Weights of a small GPT-style language model, trained from scratch on English Wikipedia: 52.1M parameters.
Each number is 500 + 50 x the weight over its row's rms, rounded and kept within 0 to 999. Layers, rows and columns count from 0. Numbers have three digits each. The size before them is the row's rms in percent of the matrix's.

# layer 6 MLP down (transposed), 1280x640, rms 0.078, rows 578-611, columns 256-319
098:539426552536513482502492488504486568437501589533566551540475445487463410525406463513510535492479564469424523537573526511576575504468523436461509550509436502536506542552463540470447385563549491
098:558497493586400391499508575564540479531498395425569563468528495547565472501491443645520431461558515495572567448553589458456508514437562440500453530534535520486523444420525538486589515419485516
098:541476536464457493439446445492488423442361543463460504501478442617472456569595447450578501536568409461549506469424548541539521460551453453506442493507515462612533476501497481405550545519421479
100:549537488539678518546472413537481479510491472446445482462428519369455491517481524476382555492428514518434508462614467456427596472500488505490540458535489568495455476394475544459499498466386521
091:477586452527570484512550462481469509467539555536441417498548520544470574468519473439407522453465448629521495488587478524437481512464386449484477437562513571486569437501485515568444538515477436
098:283456454535510577521461447547541606453451577519512553495418496526560488578494460544521492495541479577602499431509521463567541428420548520494446524460482527465477595448555491523504484504565480
104:516522561495568419404506481467508520456586519416477460566491489537420430427577460402495588593459431478515459518495536487503466584502448582550472512420509484491547525454420458499414506421429468
101:442425567535444488446521598435580522529576570547493544474536531392438450482428508455483427530521516529500505429520481510573519460552426388502452540442587441509477538585503504563449503415453424
104:481422517567543445491535520557561506437432545541405498473458510486564460530487451487443416494536560530517508496598597451457498519552455473517530452469377557519482376483511461479544523497490486
107:499451523478534471537447441433558527512480474595502562537635510496454481503511513458578527451518583513437525522548497470515576592505528434590535453469562516532446472507531485439489563472458578
101:479553544463542560516483485469490458504429488567556553478449497524525537503467441416533517483481594474466511564505504519516446569555459506513433556484428501587478434370552453506517512562419536
098:504455538548448559580504463555515487627477539486547495471434517589472437428493526440491403502461548580575470523481404482500525553419556429407385522560574505513394507508510504528545451515553486
094:462528546543554529550483543568529591523371453563508544460549532493460519551443464467494498460429510471479421422508413493548403541549528558446434501613482411455579545456424512578572431455400481
102:516583517532423538490527422535510637547500564533500531464458483494515417461507473432458496549611472507521492525509526466463415442457562542570583627462582430524525456553332526581371520579513465
091:462507465485504531478518470595519526449430522474508377543582492462473429506478456492465462483503487549387548530497523527621485568487359553435501439512609462542514453454444465511485488522473468
091:462457510482561423573517478481495595397502508531485440501437485532489467438553516579506515508506545426486503458551556475602422503433445474506526519508445399486448528538504501537601551552575518
100:472542417493570489491510526436490504508520562493520501513540497445494506432502550584514491549444545513458539402450454514547506500458520493526515502373552567537505528484451502481399524554544526
097:520562510453556505516517556514552509518439569599472489527436421476513512548478567399549451652473506509568467464628553504497459482479438445461507545524456527476486478558470494488542488491532540
100:507471538501545456515475424440436514473502388535528468497480508532535543630481511574485485340609509511484529585503561469414476484424527594552508444553532432475419541457586482429412570416520462
105:525441479456475625457458540450429526513352446411505482519476517498496425501514552516531491560588499432449450505508478437574481494414569505495552491508565525426508512453548572523558387490542590
095:492513488566558432480354467508552561456550536497525421561462556430467514616524539465581486456482603447536578480493487511508437499531565480422510494531484438415513527386499461514507569519494489
106:441443432524480492476488469493389513553501462475463524528499449500467512568490455472518471466466440422596468519525405494499486430447468564404477529475541520441550432393447506558461490506519579
103:444478552463465514546522439474470487467459498415470477506444532485497502554439482494552535577568562515397537468440504502392608439501485509444511515487552506481484370465545491512576553524455535
109:526528431489516480574470420486504517538538576544577457510551453508492573429405418525517561503449534507453530479529361507539499508460511511431514527468422529496530511581468604548523443624537485
095:448503402484519551545458478442506530464517492470484479510499358487447548427518481494470417516374481497451474485566442395525569548495541473445470522556534529514451593433493516518500486457556529
101:543474529530495550474532394555598522430547465548574513530552478523499544414553491488492442555575540399375549565481478518492492505500471487543520458517505546535587424519493565534457577468500437
095:466462441501583458492530515468490461515630494533483524589475561525428423514492571539522527557429483568563515538637425518477588434436490529587484559450528500443479438467467472475507498514453507
104:478567614522455554499534501481484488597415494583512488468482463553408492405430436545407499560541453553579481554480501507539489535433539490432482559550541559504502569541433534497600501565526427
102:534465556516456567572515461430480493508453476435435497534486543414491483460580433495513518419567489480530520566460520448543505515500509495540565490521578600511387511427477481441575552427427542
085:637488416513541471518435534567435594553569524486564449529366496464473489514537471559464486498570534479489493403421443511486510538443460512571566495487547511511601595506520572449506535497420546
104:564554524522549535534444543457580532531516436538541501427544462533526444545449537538537512463453563498483538456451510578496487453506521535446531513506554513531532517485531487544556536599507450
100:427472563523506518509452401472544472436483547506505431640522466459508474337535507432466505466474426476482425463488484575526479481478495493524424526559522547564554490472441450562481581476513517
108:461496535457436516555507534567536542452477475528460488520484524424473550413589481486526543543495426568519471492544496586422504511534498563505506473515553481492444490487485490598496462448462520
103:541414491541582448435595494419501441483662502486427483570507401503457480525453531465507562485519536458440464550492514439564472490464506467536492558438494420515464518518496448446567511494470471
# layer 6 MLP gate, 1280x640, rms 0.101, rows 579-611, columns 256-319
099:439399636490479483388497506569500480482619502381416501529493448587456583447572480547483528527586478540472571473475451413537511498552503440458385506435525621394566455429537489456550508545495513
101:372504538448508410652497517427430470491518502568511466518468526400542522496506492416514437419420496417504376528430487461475508510517488547431460532471489515407439462506552453562458456428494430
097:577565501531546486516571500576493536519492473428521458455524528405535457452457473493625478494474414471456487567462520591470455487475423488525543610542473396477533438417514470385416486520502481
096:527558514509489488651534551455506462498577600358485486437501514550482448543565478541490475477557488488536516523563468530519511566579514498501488464452561499515501415594465489479516393490512478
093:603445503465460545425494521475556481472531430499485558533547573460532463511426445519552529538588581455534506424522527450590547549432474486608527555423387517514448503555509407524534495449526493
105:481489438465525489465482513497446532496546474612586474565534548501344469531522509490480476473456508527508452478519469573501547498489512426414479567474534520552457445516458476464522518447479451
100:505427534423493448451459452522493491555555442454476498503481507545530481507639459530467455561490489452538509569550432490520511415469612523577476504472493555528500488465490483454516543579572538
107:516503519486480501478630575574508470509546526516517475470553502457544607431521625535534430477566550499535491407419473558515535533534475570495555473473438497456469400507563533455362515450451550
101:429452561572574588540549399499531616492519491575451493482575544496573462545436471521484457522442542523510533466587536500510526453337458495561487492521509475520494467470546516488515544510486566
098:474450624460517532473485479477577471451574534421484424449587472504538609500494588490504571467598525469668562520469471495540510520553549449525445482424452509455491528499466504504525610445353480
096:515492507514519517513554522471528478488505489524512511516444508443552499549570510507534512539566414474443461431496483518529551500456437498460480530463473511472394603568543469498396577529528505
100:546490573519450472492522481434415425536590473552493504589486474494523463605482567579481539594599457591507558443491455532432628407408529547574451503472510549550556565477500535543499513506528454
096:566505497523574438437526516483546482454463460540550525559470395583596553589570518550547497446535489499556429568507459491475503585496538517540511423448502449492537487504473422501443564431471476
099:502592552515488510567428441452459486440544542543539548440512446457484533527449548457447500534400488470572485480471553453445504481440477559545463524497521461464513519559519496496540566503562543
096:600507483416540531525502458527500547470461521479510478486397502475527483463475547484544485617520639473545429535447546480465585489504352484482471482425517481514538536604542523513501476551570443
106:467561594581456561440540450463474512460523439466585475514525494484485524613553471518480561557525493405478589490413523511524431532572499493546470562540482569532552430522457472507502514514426467
099:602526452534581514483547599426549396460538578504476463569566410497533522552495600469383510509399559498467537400554512480480499441531593521562491475457561483549415523430566552509395498526475408
096:424444472422497422509487562492520524497434608493509526526491513500592522463478555427480492507479459448505497508525600483563424472469531512482464497513533506486490499575526448433507541551545527
102:523474562528549577544598521550478435480462471523564477503432511506654507541564511451572411536584520441413444515487519515437532607425523538540543575442500547542529518461531506413492485565463511
096:508472478475447529432424500453487532508369576452605500445625444472503570469512453479501498620415484441499431465438540476429540419556527395477500461497447448482454469469564478494483457425540446
104:489475547454572478423458510503537494445476454506522505486494442550484503488493470536495525585613533562541544541439494435458538522562477456482552498575426480469560424432479519583470499484406441
104:449507532504585503584552622430542589364576513473583425615567467510533511546426549451540508517479448512485539458424473467540509521495545455482575450511394478462482474453537531515504414443517469
108:590497620500482515536480526548515519410395480499457431520487467448464430504600532520485515556497519517566455471510566528529496520499486378522584536483428480503397452532462471472558620542498442
094:440521496480482580517514460493536445465445484513559451510534486386442376538424506529531470557449469532559445473494524431566515496569442511432568471471472495498501591513531447456515510481530460
103:457493487514448491507464485486538545492382454424547527406392459539466498503473513605515478480516440555520604560563571542456574536593537552482530484507477445519559533516465516492496579459461520
097:431493452482389474469468526515482494548466486477499571489509489510493538486497519401487535513580489558526456523459455547462432447510498600489467510477544461504552486456516526514549457488441481
101:447454603491441500532478557463583561543509512432508559546465401489625530597608528493445334411523545405608522424531498531483541480458439505491525529547416544483483546499534579469440506554575516
103:515594449410520472505525529549455414527455514536469554527522555432437444537492520545528513510505505543434538652491532404465499495489567518483532456585553523494506581556470457561447539539509404
090:573426512504545467444568570489431431507468473444530482524551559451533513575643503567451459545581493395542468506504529493500578477529521480573487563421543480473503533548470545531467544452347490
108:574533451534478524538500606517579507486514570553551450564491503521541570596502504555410348471551476509388500472534473587523573455503487485475514586569427419503428441498546564547502506548469475
101:422436553472402509532430595480580383488510559466473488483477518498412504493567531480427401498515549511429489471420523470460463453513507525530489450439480434485485446406591491489444544583461481
111:498474533452554477558440561573378451430574441581487497476501470503467467440438532514488386504493446558484482544491549490512518525424538464485577512490415437495512547539434470501485441467584515
101:497426530478534536437491529493520492448565525502512465497504536506533436546514480408583521504564462439594559466440495527606522608509453474576530576619549438537527513529490419453484424468500541
# layer 6 MLP up, 1280x640, rms 0.109, rows 579-611, columns 256-319
101:463481566558471522350399457542541482434395486497503540414453585426637516483467512473488453449519536477506515480505536587538503493558414560528451474429498504475529461432490585512517462507469539
100:557567454572559451490525467527550452459452489480490514445516503511522534490487557583488489454568439442523554502549530394507471493420407480521635444375413528493574560505432449481457494573513527
101:520477432538487494463520475483555512505533467500523500389540594541585459475573592554405472525478547495557420498522443510490513488530511521554546475441510455511588438529560453493582443447471446
097:484543518485491518516498538520543519521397554522565483479574555541455491476490434559494455503526578491514474459489548495651471445477554588516491444447490488530519484463494558515486474511557498
095:460486432527466494543442518559422466496471475425521511468511564481534566488437469434502464613515558477535444425421432445444419465454484537536439491485469406449501525634579466506573423455500477
104:564521453408486553386518531478445502439554532487542497551433510525443480637587516440551556473446487531506499436620567463505497444487525565586439443536548517512438458469418461476517511485460473
094:519427513532537498484456541519475491474451586492583516525462562507456512509525507619461437440461611545513440460499436454484563491484558503484584480445506482471421517546514383497524585510440569
103:547564561536392446554452442549436516490484569462569550410538490494482534518425449497482486524485468491506447521447411529409516536521519533429477481527395502445576522580385546479496492478517573
104:396527395483516596550416412488474460502640438478396464455594521457503465501470470489553455495555533533513521403527425451445476509427541505525486515406505489463514526464481445483504468448504515
102:470439505513482431491529506457454559452513416511448570471457589493547586534408537541477506493511576480429534505530510457550561520514538509458494545491475477558446426472502468404457585425475518
096:467411460552473566490446514482535444544515602508473490555601535442416444511511529523507523490397495544519453555471583615410466479511485480463528417510509520391494590475489499467629490452568498
100:510568533528551506466472579502496451498507558456470511479433444492459449557554494486518491507517514480564468460510572534393456633475574525576517591460367481548488558344524453495428356571444473
099:581545528510501520480501502507394471527507510502517572457437445494515552445520489457595452400419474541501472550492551470557518483522477526487521536556451494484434476526516514601528542545513482
100:615489572490431474436577430484525520551474492473595643522422461544495542640576517516558484534517544430512545482440478445471494476533518515420512500410475486420499477514626500593478550521423465
091:414516442516504487475555557490532488437545548547525535507483478480534502486539478575436528490549451484527432430447522468400492585534471487494483481458516475532486545438478427533571574515506565
097:491575374558552504513541510568483543543450533448481468446445572487572446523485475485515602462525487546474549541538528641497541473578556480511498429492501533431472540534472448556496561487525492
102:459472559544472508468467487470445549476386465556504514377529450492486517567479521575502421480533475558498483474457521407515490398474401517564596493477468517533482510536535497561406496460458488
095:422506563549482478526501528498489476527484460448458449407444498515486522495491511516513525468517627487532517426476466464434474538513519524476495555437551575470502495475453419591411565489443493
097:536476379480486495440512554546494551517482594462507467466553465476395503497536520514473562609490460474572594564445465501564456449453475553581463503503515513458471501477496523476579508491559498
098:503413498546480488559517516448499492423462586539526480458509403552562554527517488514482599515515451580554515473503489492415595467465541440490548524455485497572481447487524568526489457447524460
103:529515491498551419582562537428505542523474546452455450473579387547457505450543456452495475502523483454511464461450492605395451533475442422487472409476556507538562502490547511562540486526533482
105:466519631513464512504557481501547569474521482513495503497534446462517530478522537507613463447474568471548565542461482518473584514482481481513539453589419456460528471488471476544480405475505534
100:452436445575480539426526484504499553494474475468534587475566473500439555559429393399515483512454571465513463484520439587495492525488614541362479476522552448468482530452541519533446497484472597
096:548532495492468435507547605532433552546527557429507483486552437502557522489441582496548497528499496509543500537532474608472429618475449474576501458505553474521474500497506549490532571527533551
099:483441497460538559519541498528472416516495516510619330483522613512454561516411576522485543395550456507577530587470530553491600593476480546444525498392516521467508495527468510397566510450420514
094:511547435439454461487551422549424509550477538554494530496448627452613457493502550460491472493452446542496501528477504551396597458499531510561544531408418486562436501440566425565545520457501530
103:463474486542455475518602507464424451516497528516505429524481488456559499352480473477379523602433554524470528500472382535446503525447537534481408560490570513456419503513498434517470459499504453
101:532393497530475537462540486446408487527505479469562494475481495517457637496507512525427558467519454514464461461443512569473539585566524449539480535417431483547465515452506480496567450427495464
094:526481461428521462550495514515354482485424555541483466506490466503601505511448560513517485579430427416400489424534475476532495451484436474431528520407525572441547480550560461446509514559651468
100:524428465503478480555505474506414475489479471447443496438440556543459577468569526545646483545530486565548591474540507439437522453561515434502578494588475477482475577544540411488378533442529521
099:474531465511447454456409418501558560414590554379567621554461478490516612404438531525515417503429494379453431414570581421545495585530560543472446464558511526462582470526495457460451470449546482
102:464536511546550526547472481464536502346456465482479616541372583442505529477500497396524497559430519465473469528532516488438495547472449554633534496483543577541467530522486504524488534617379580
098:464506512524582424506559437399523438536545472495499409457527415505443491560526463402427445465444577548563540433435455491547421526431544502516562558574484519534440442468480474535478491467456521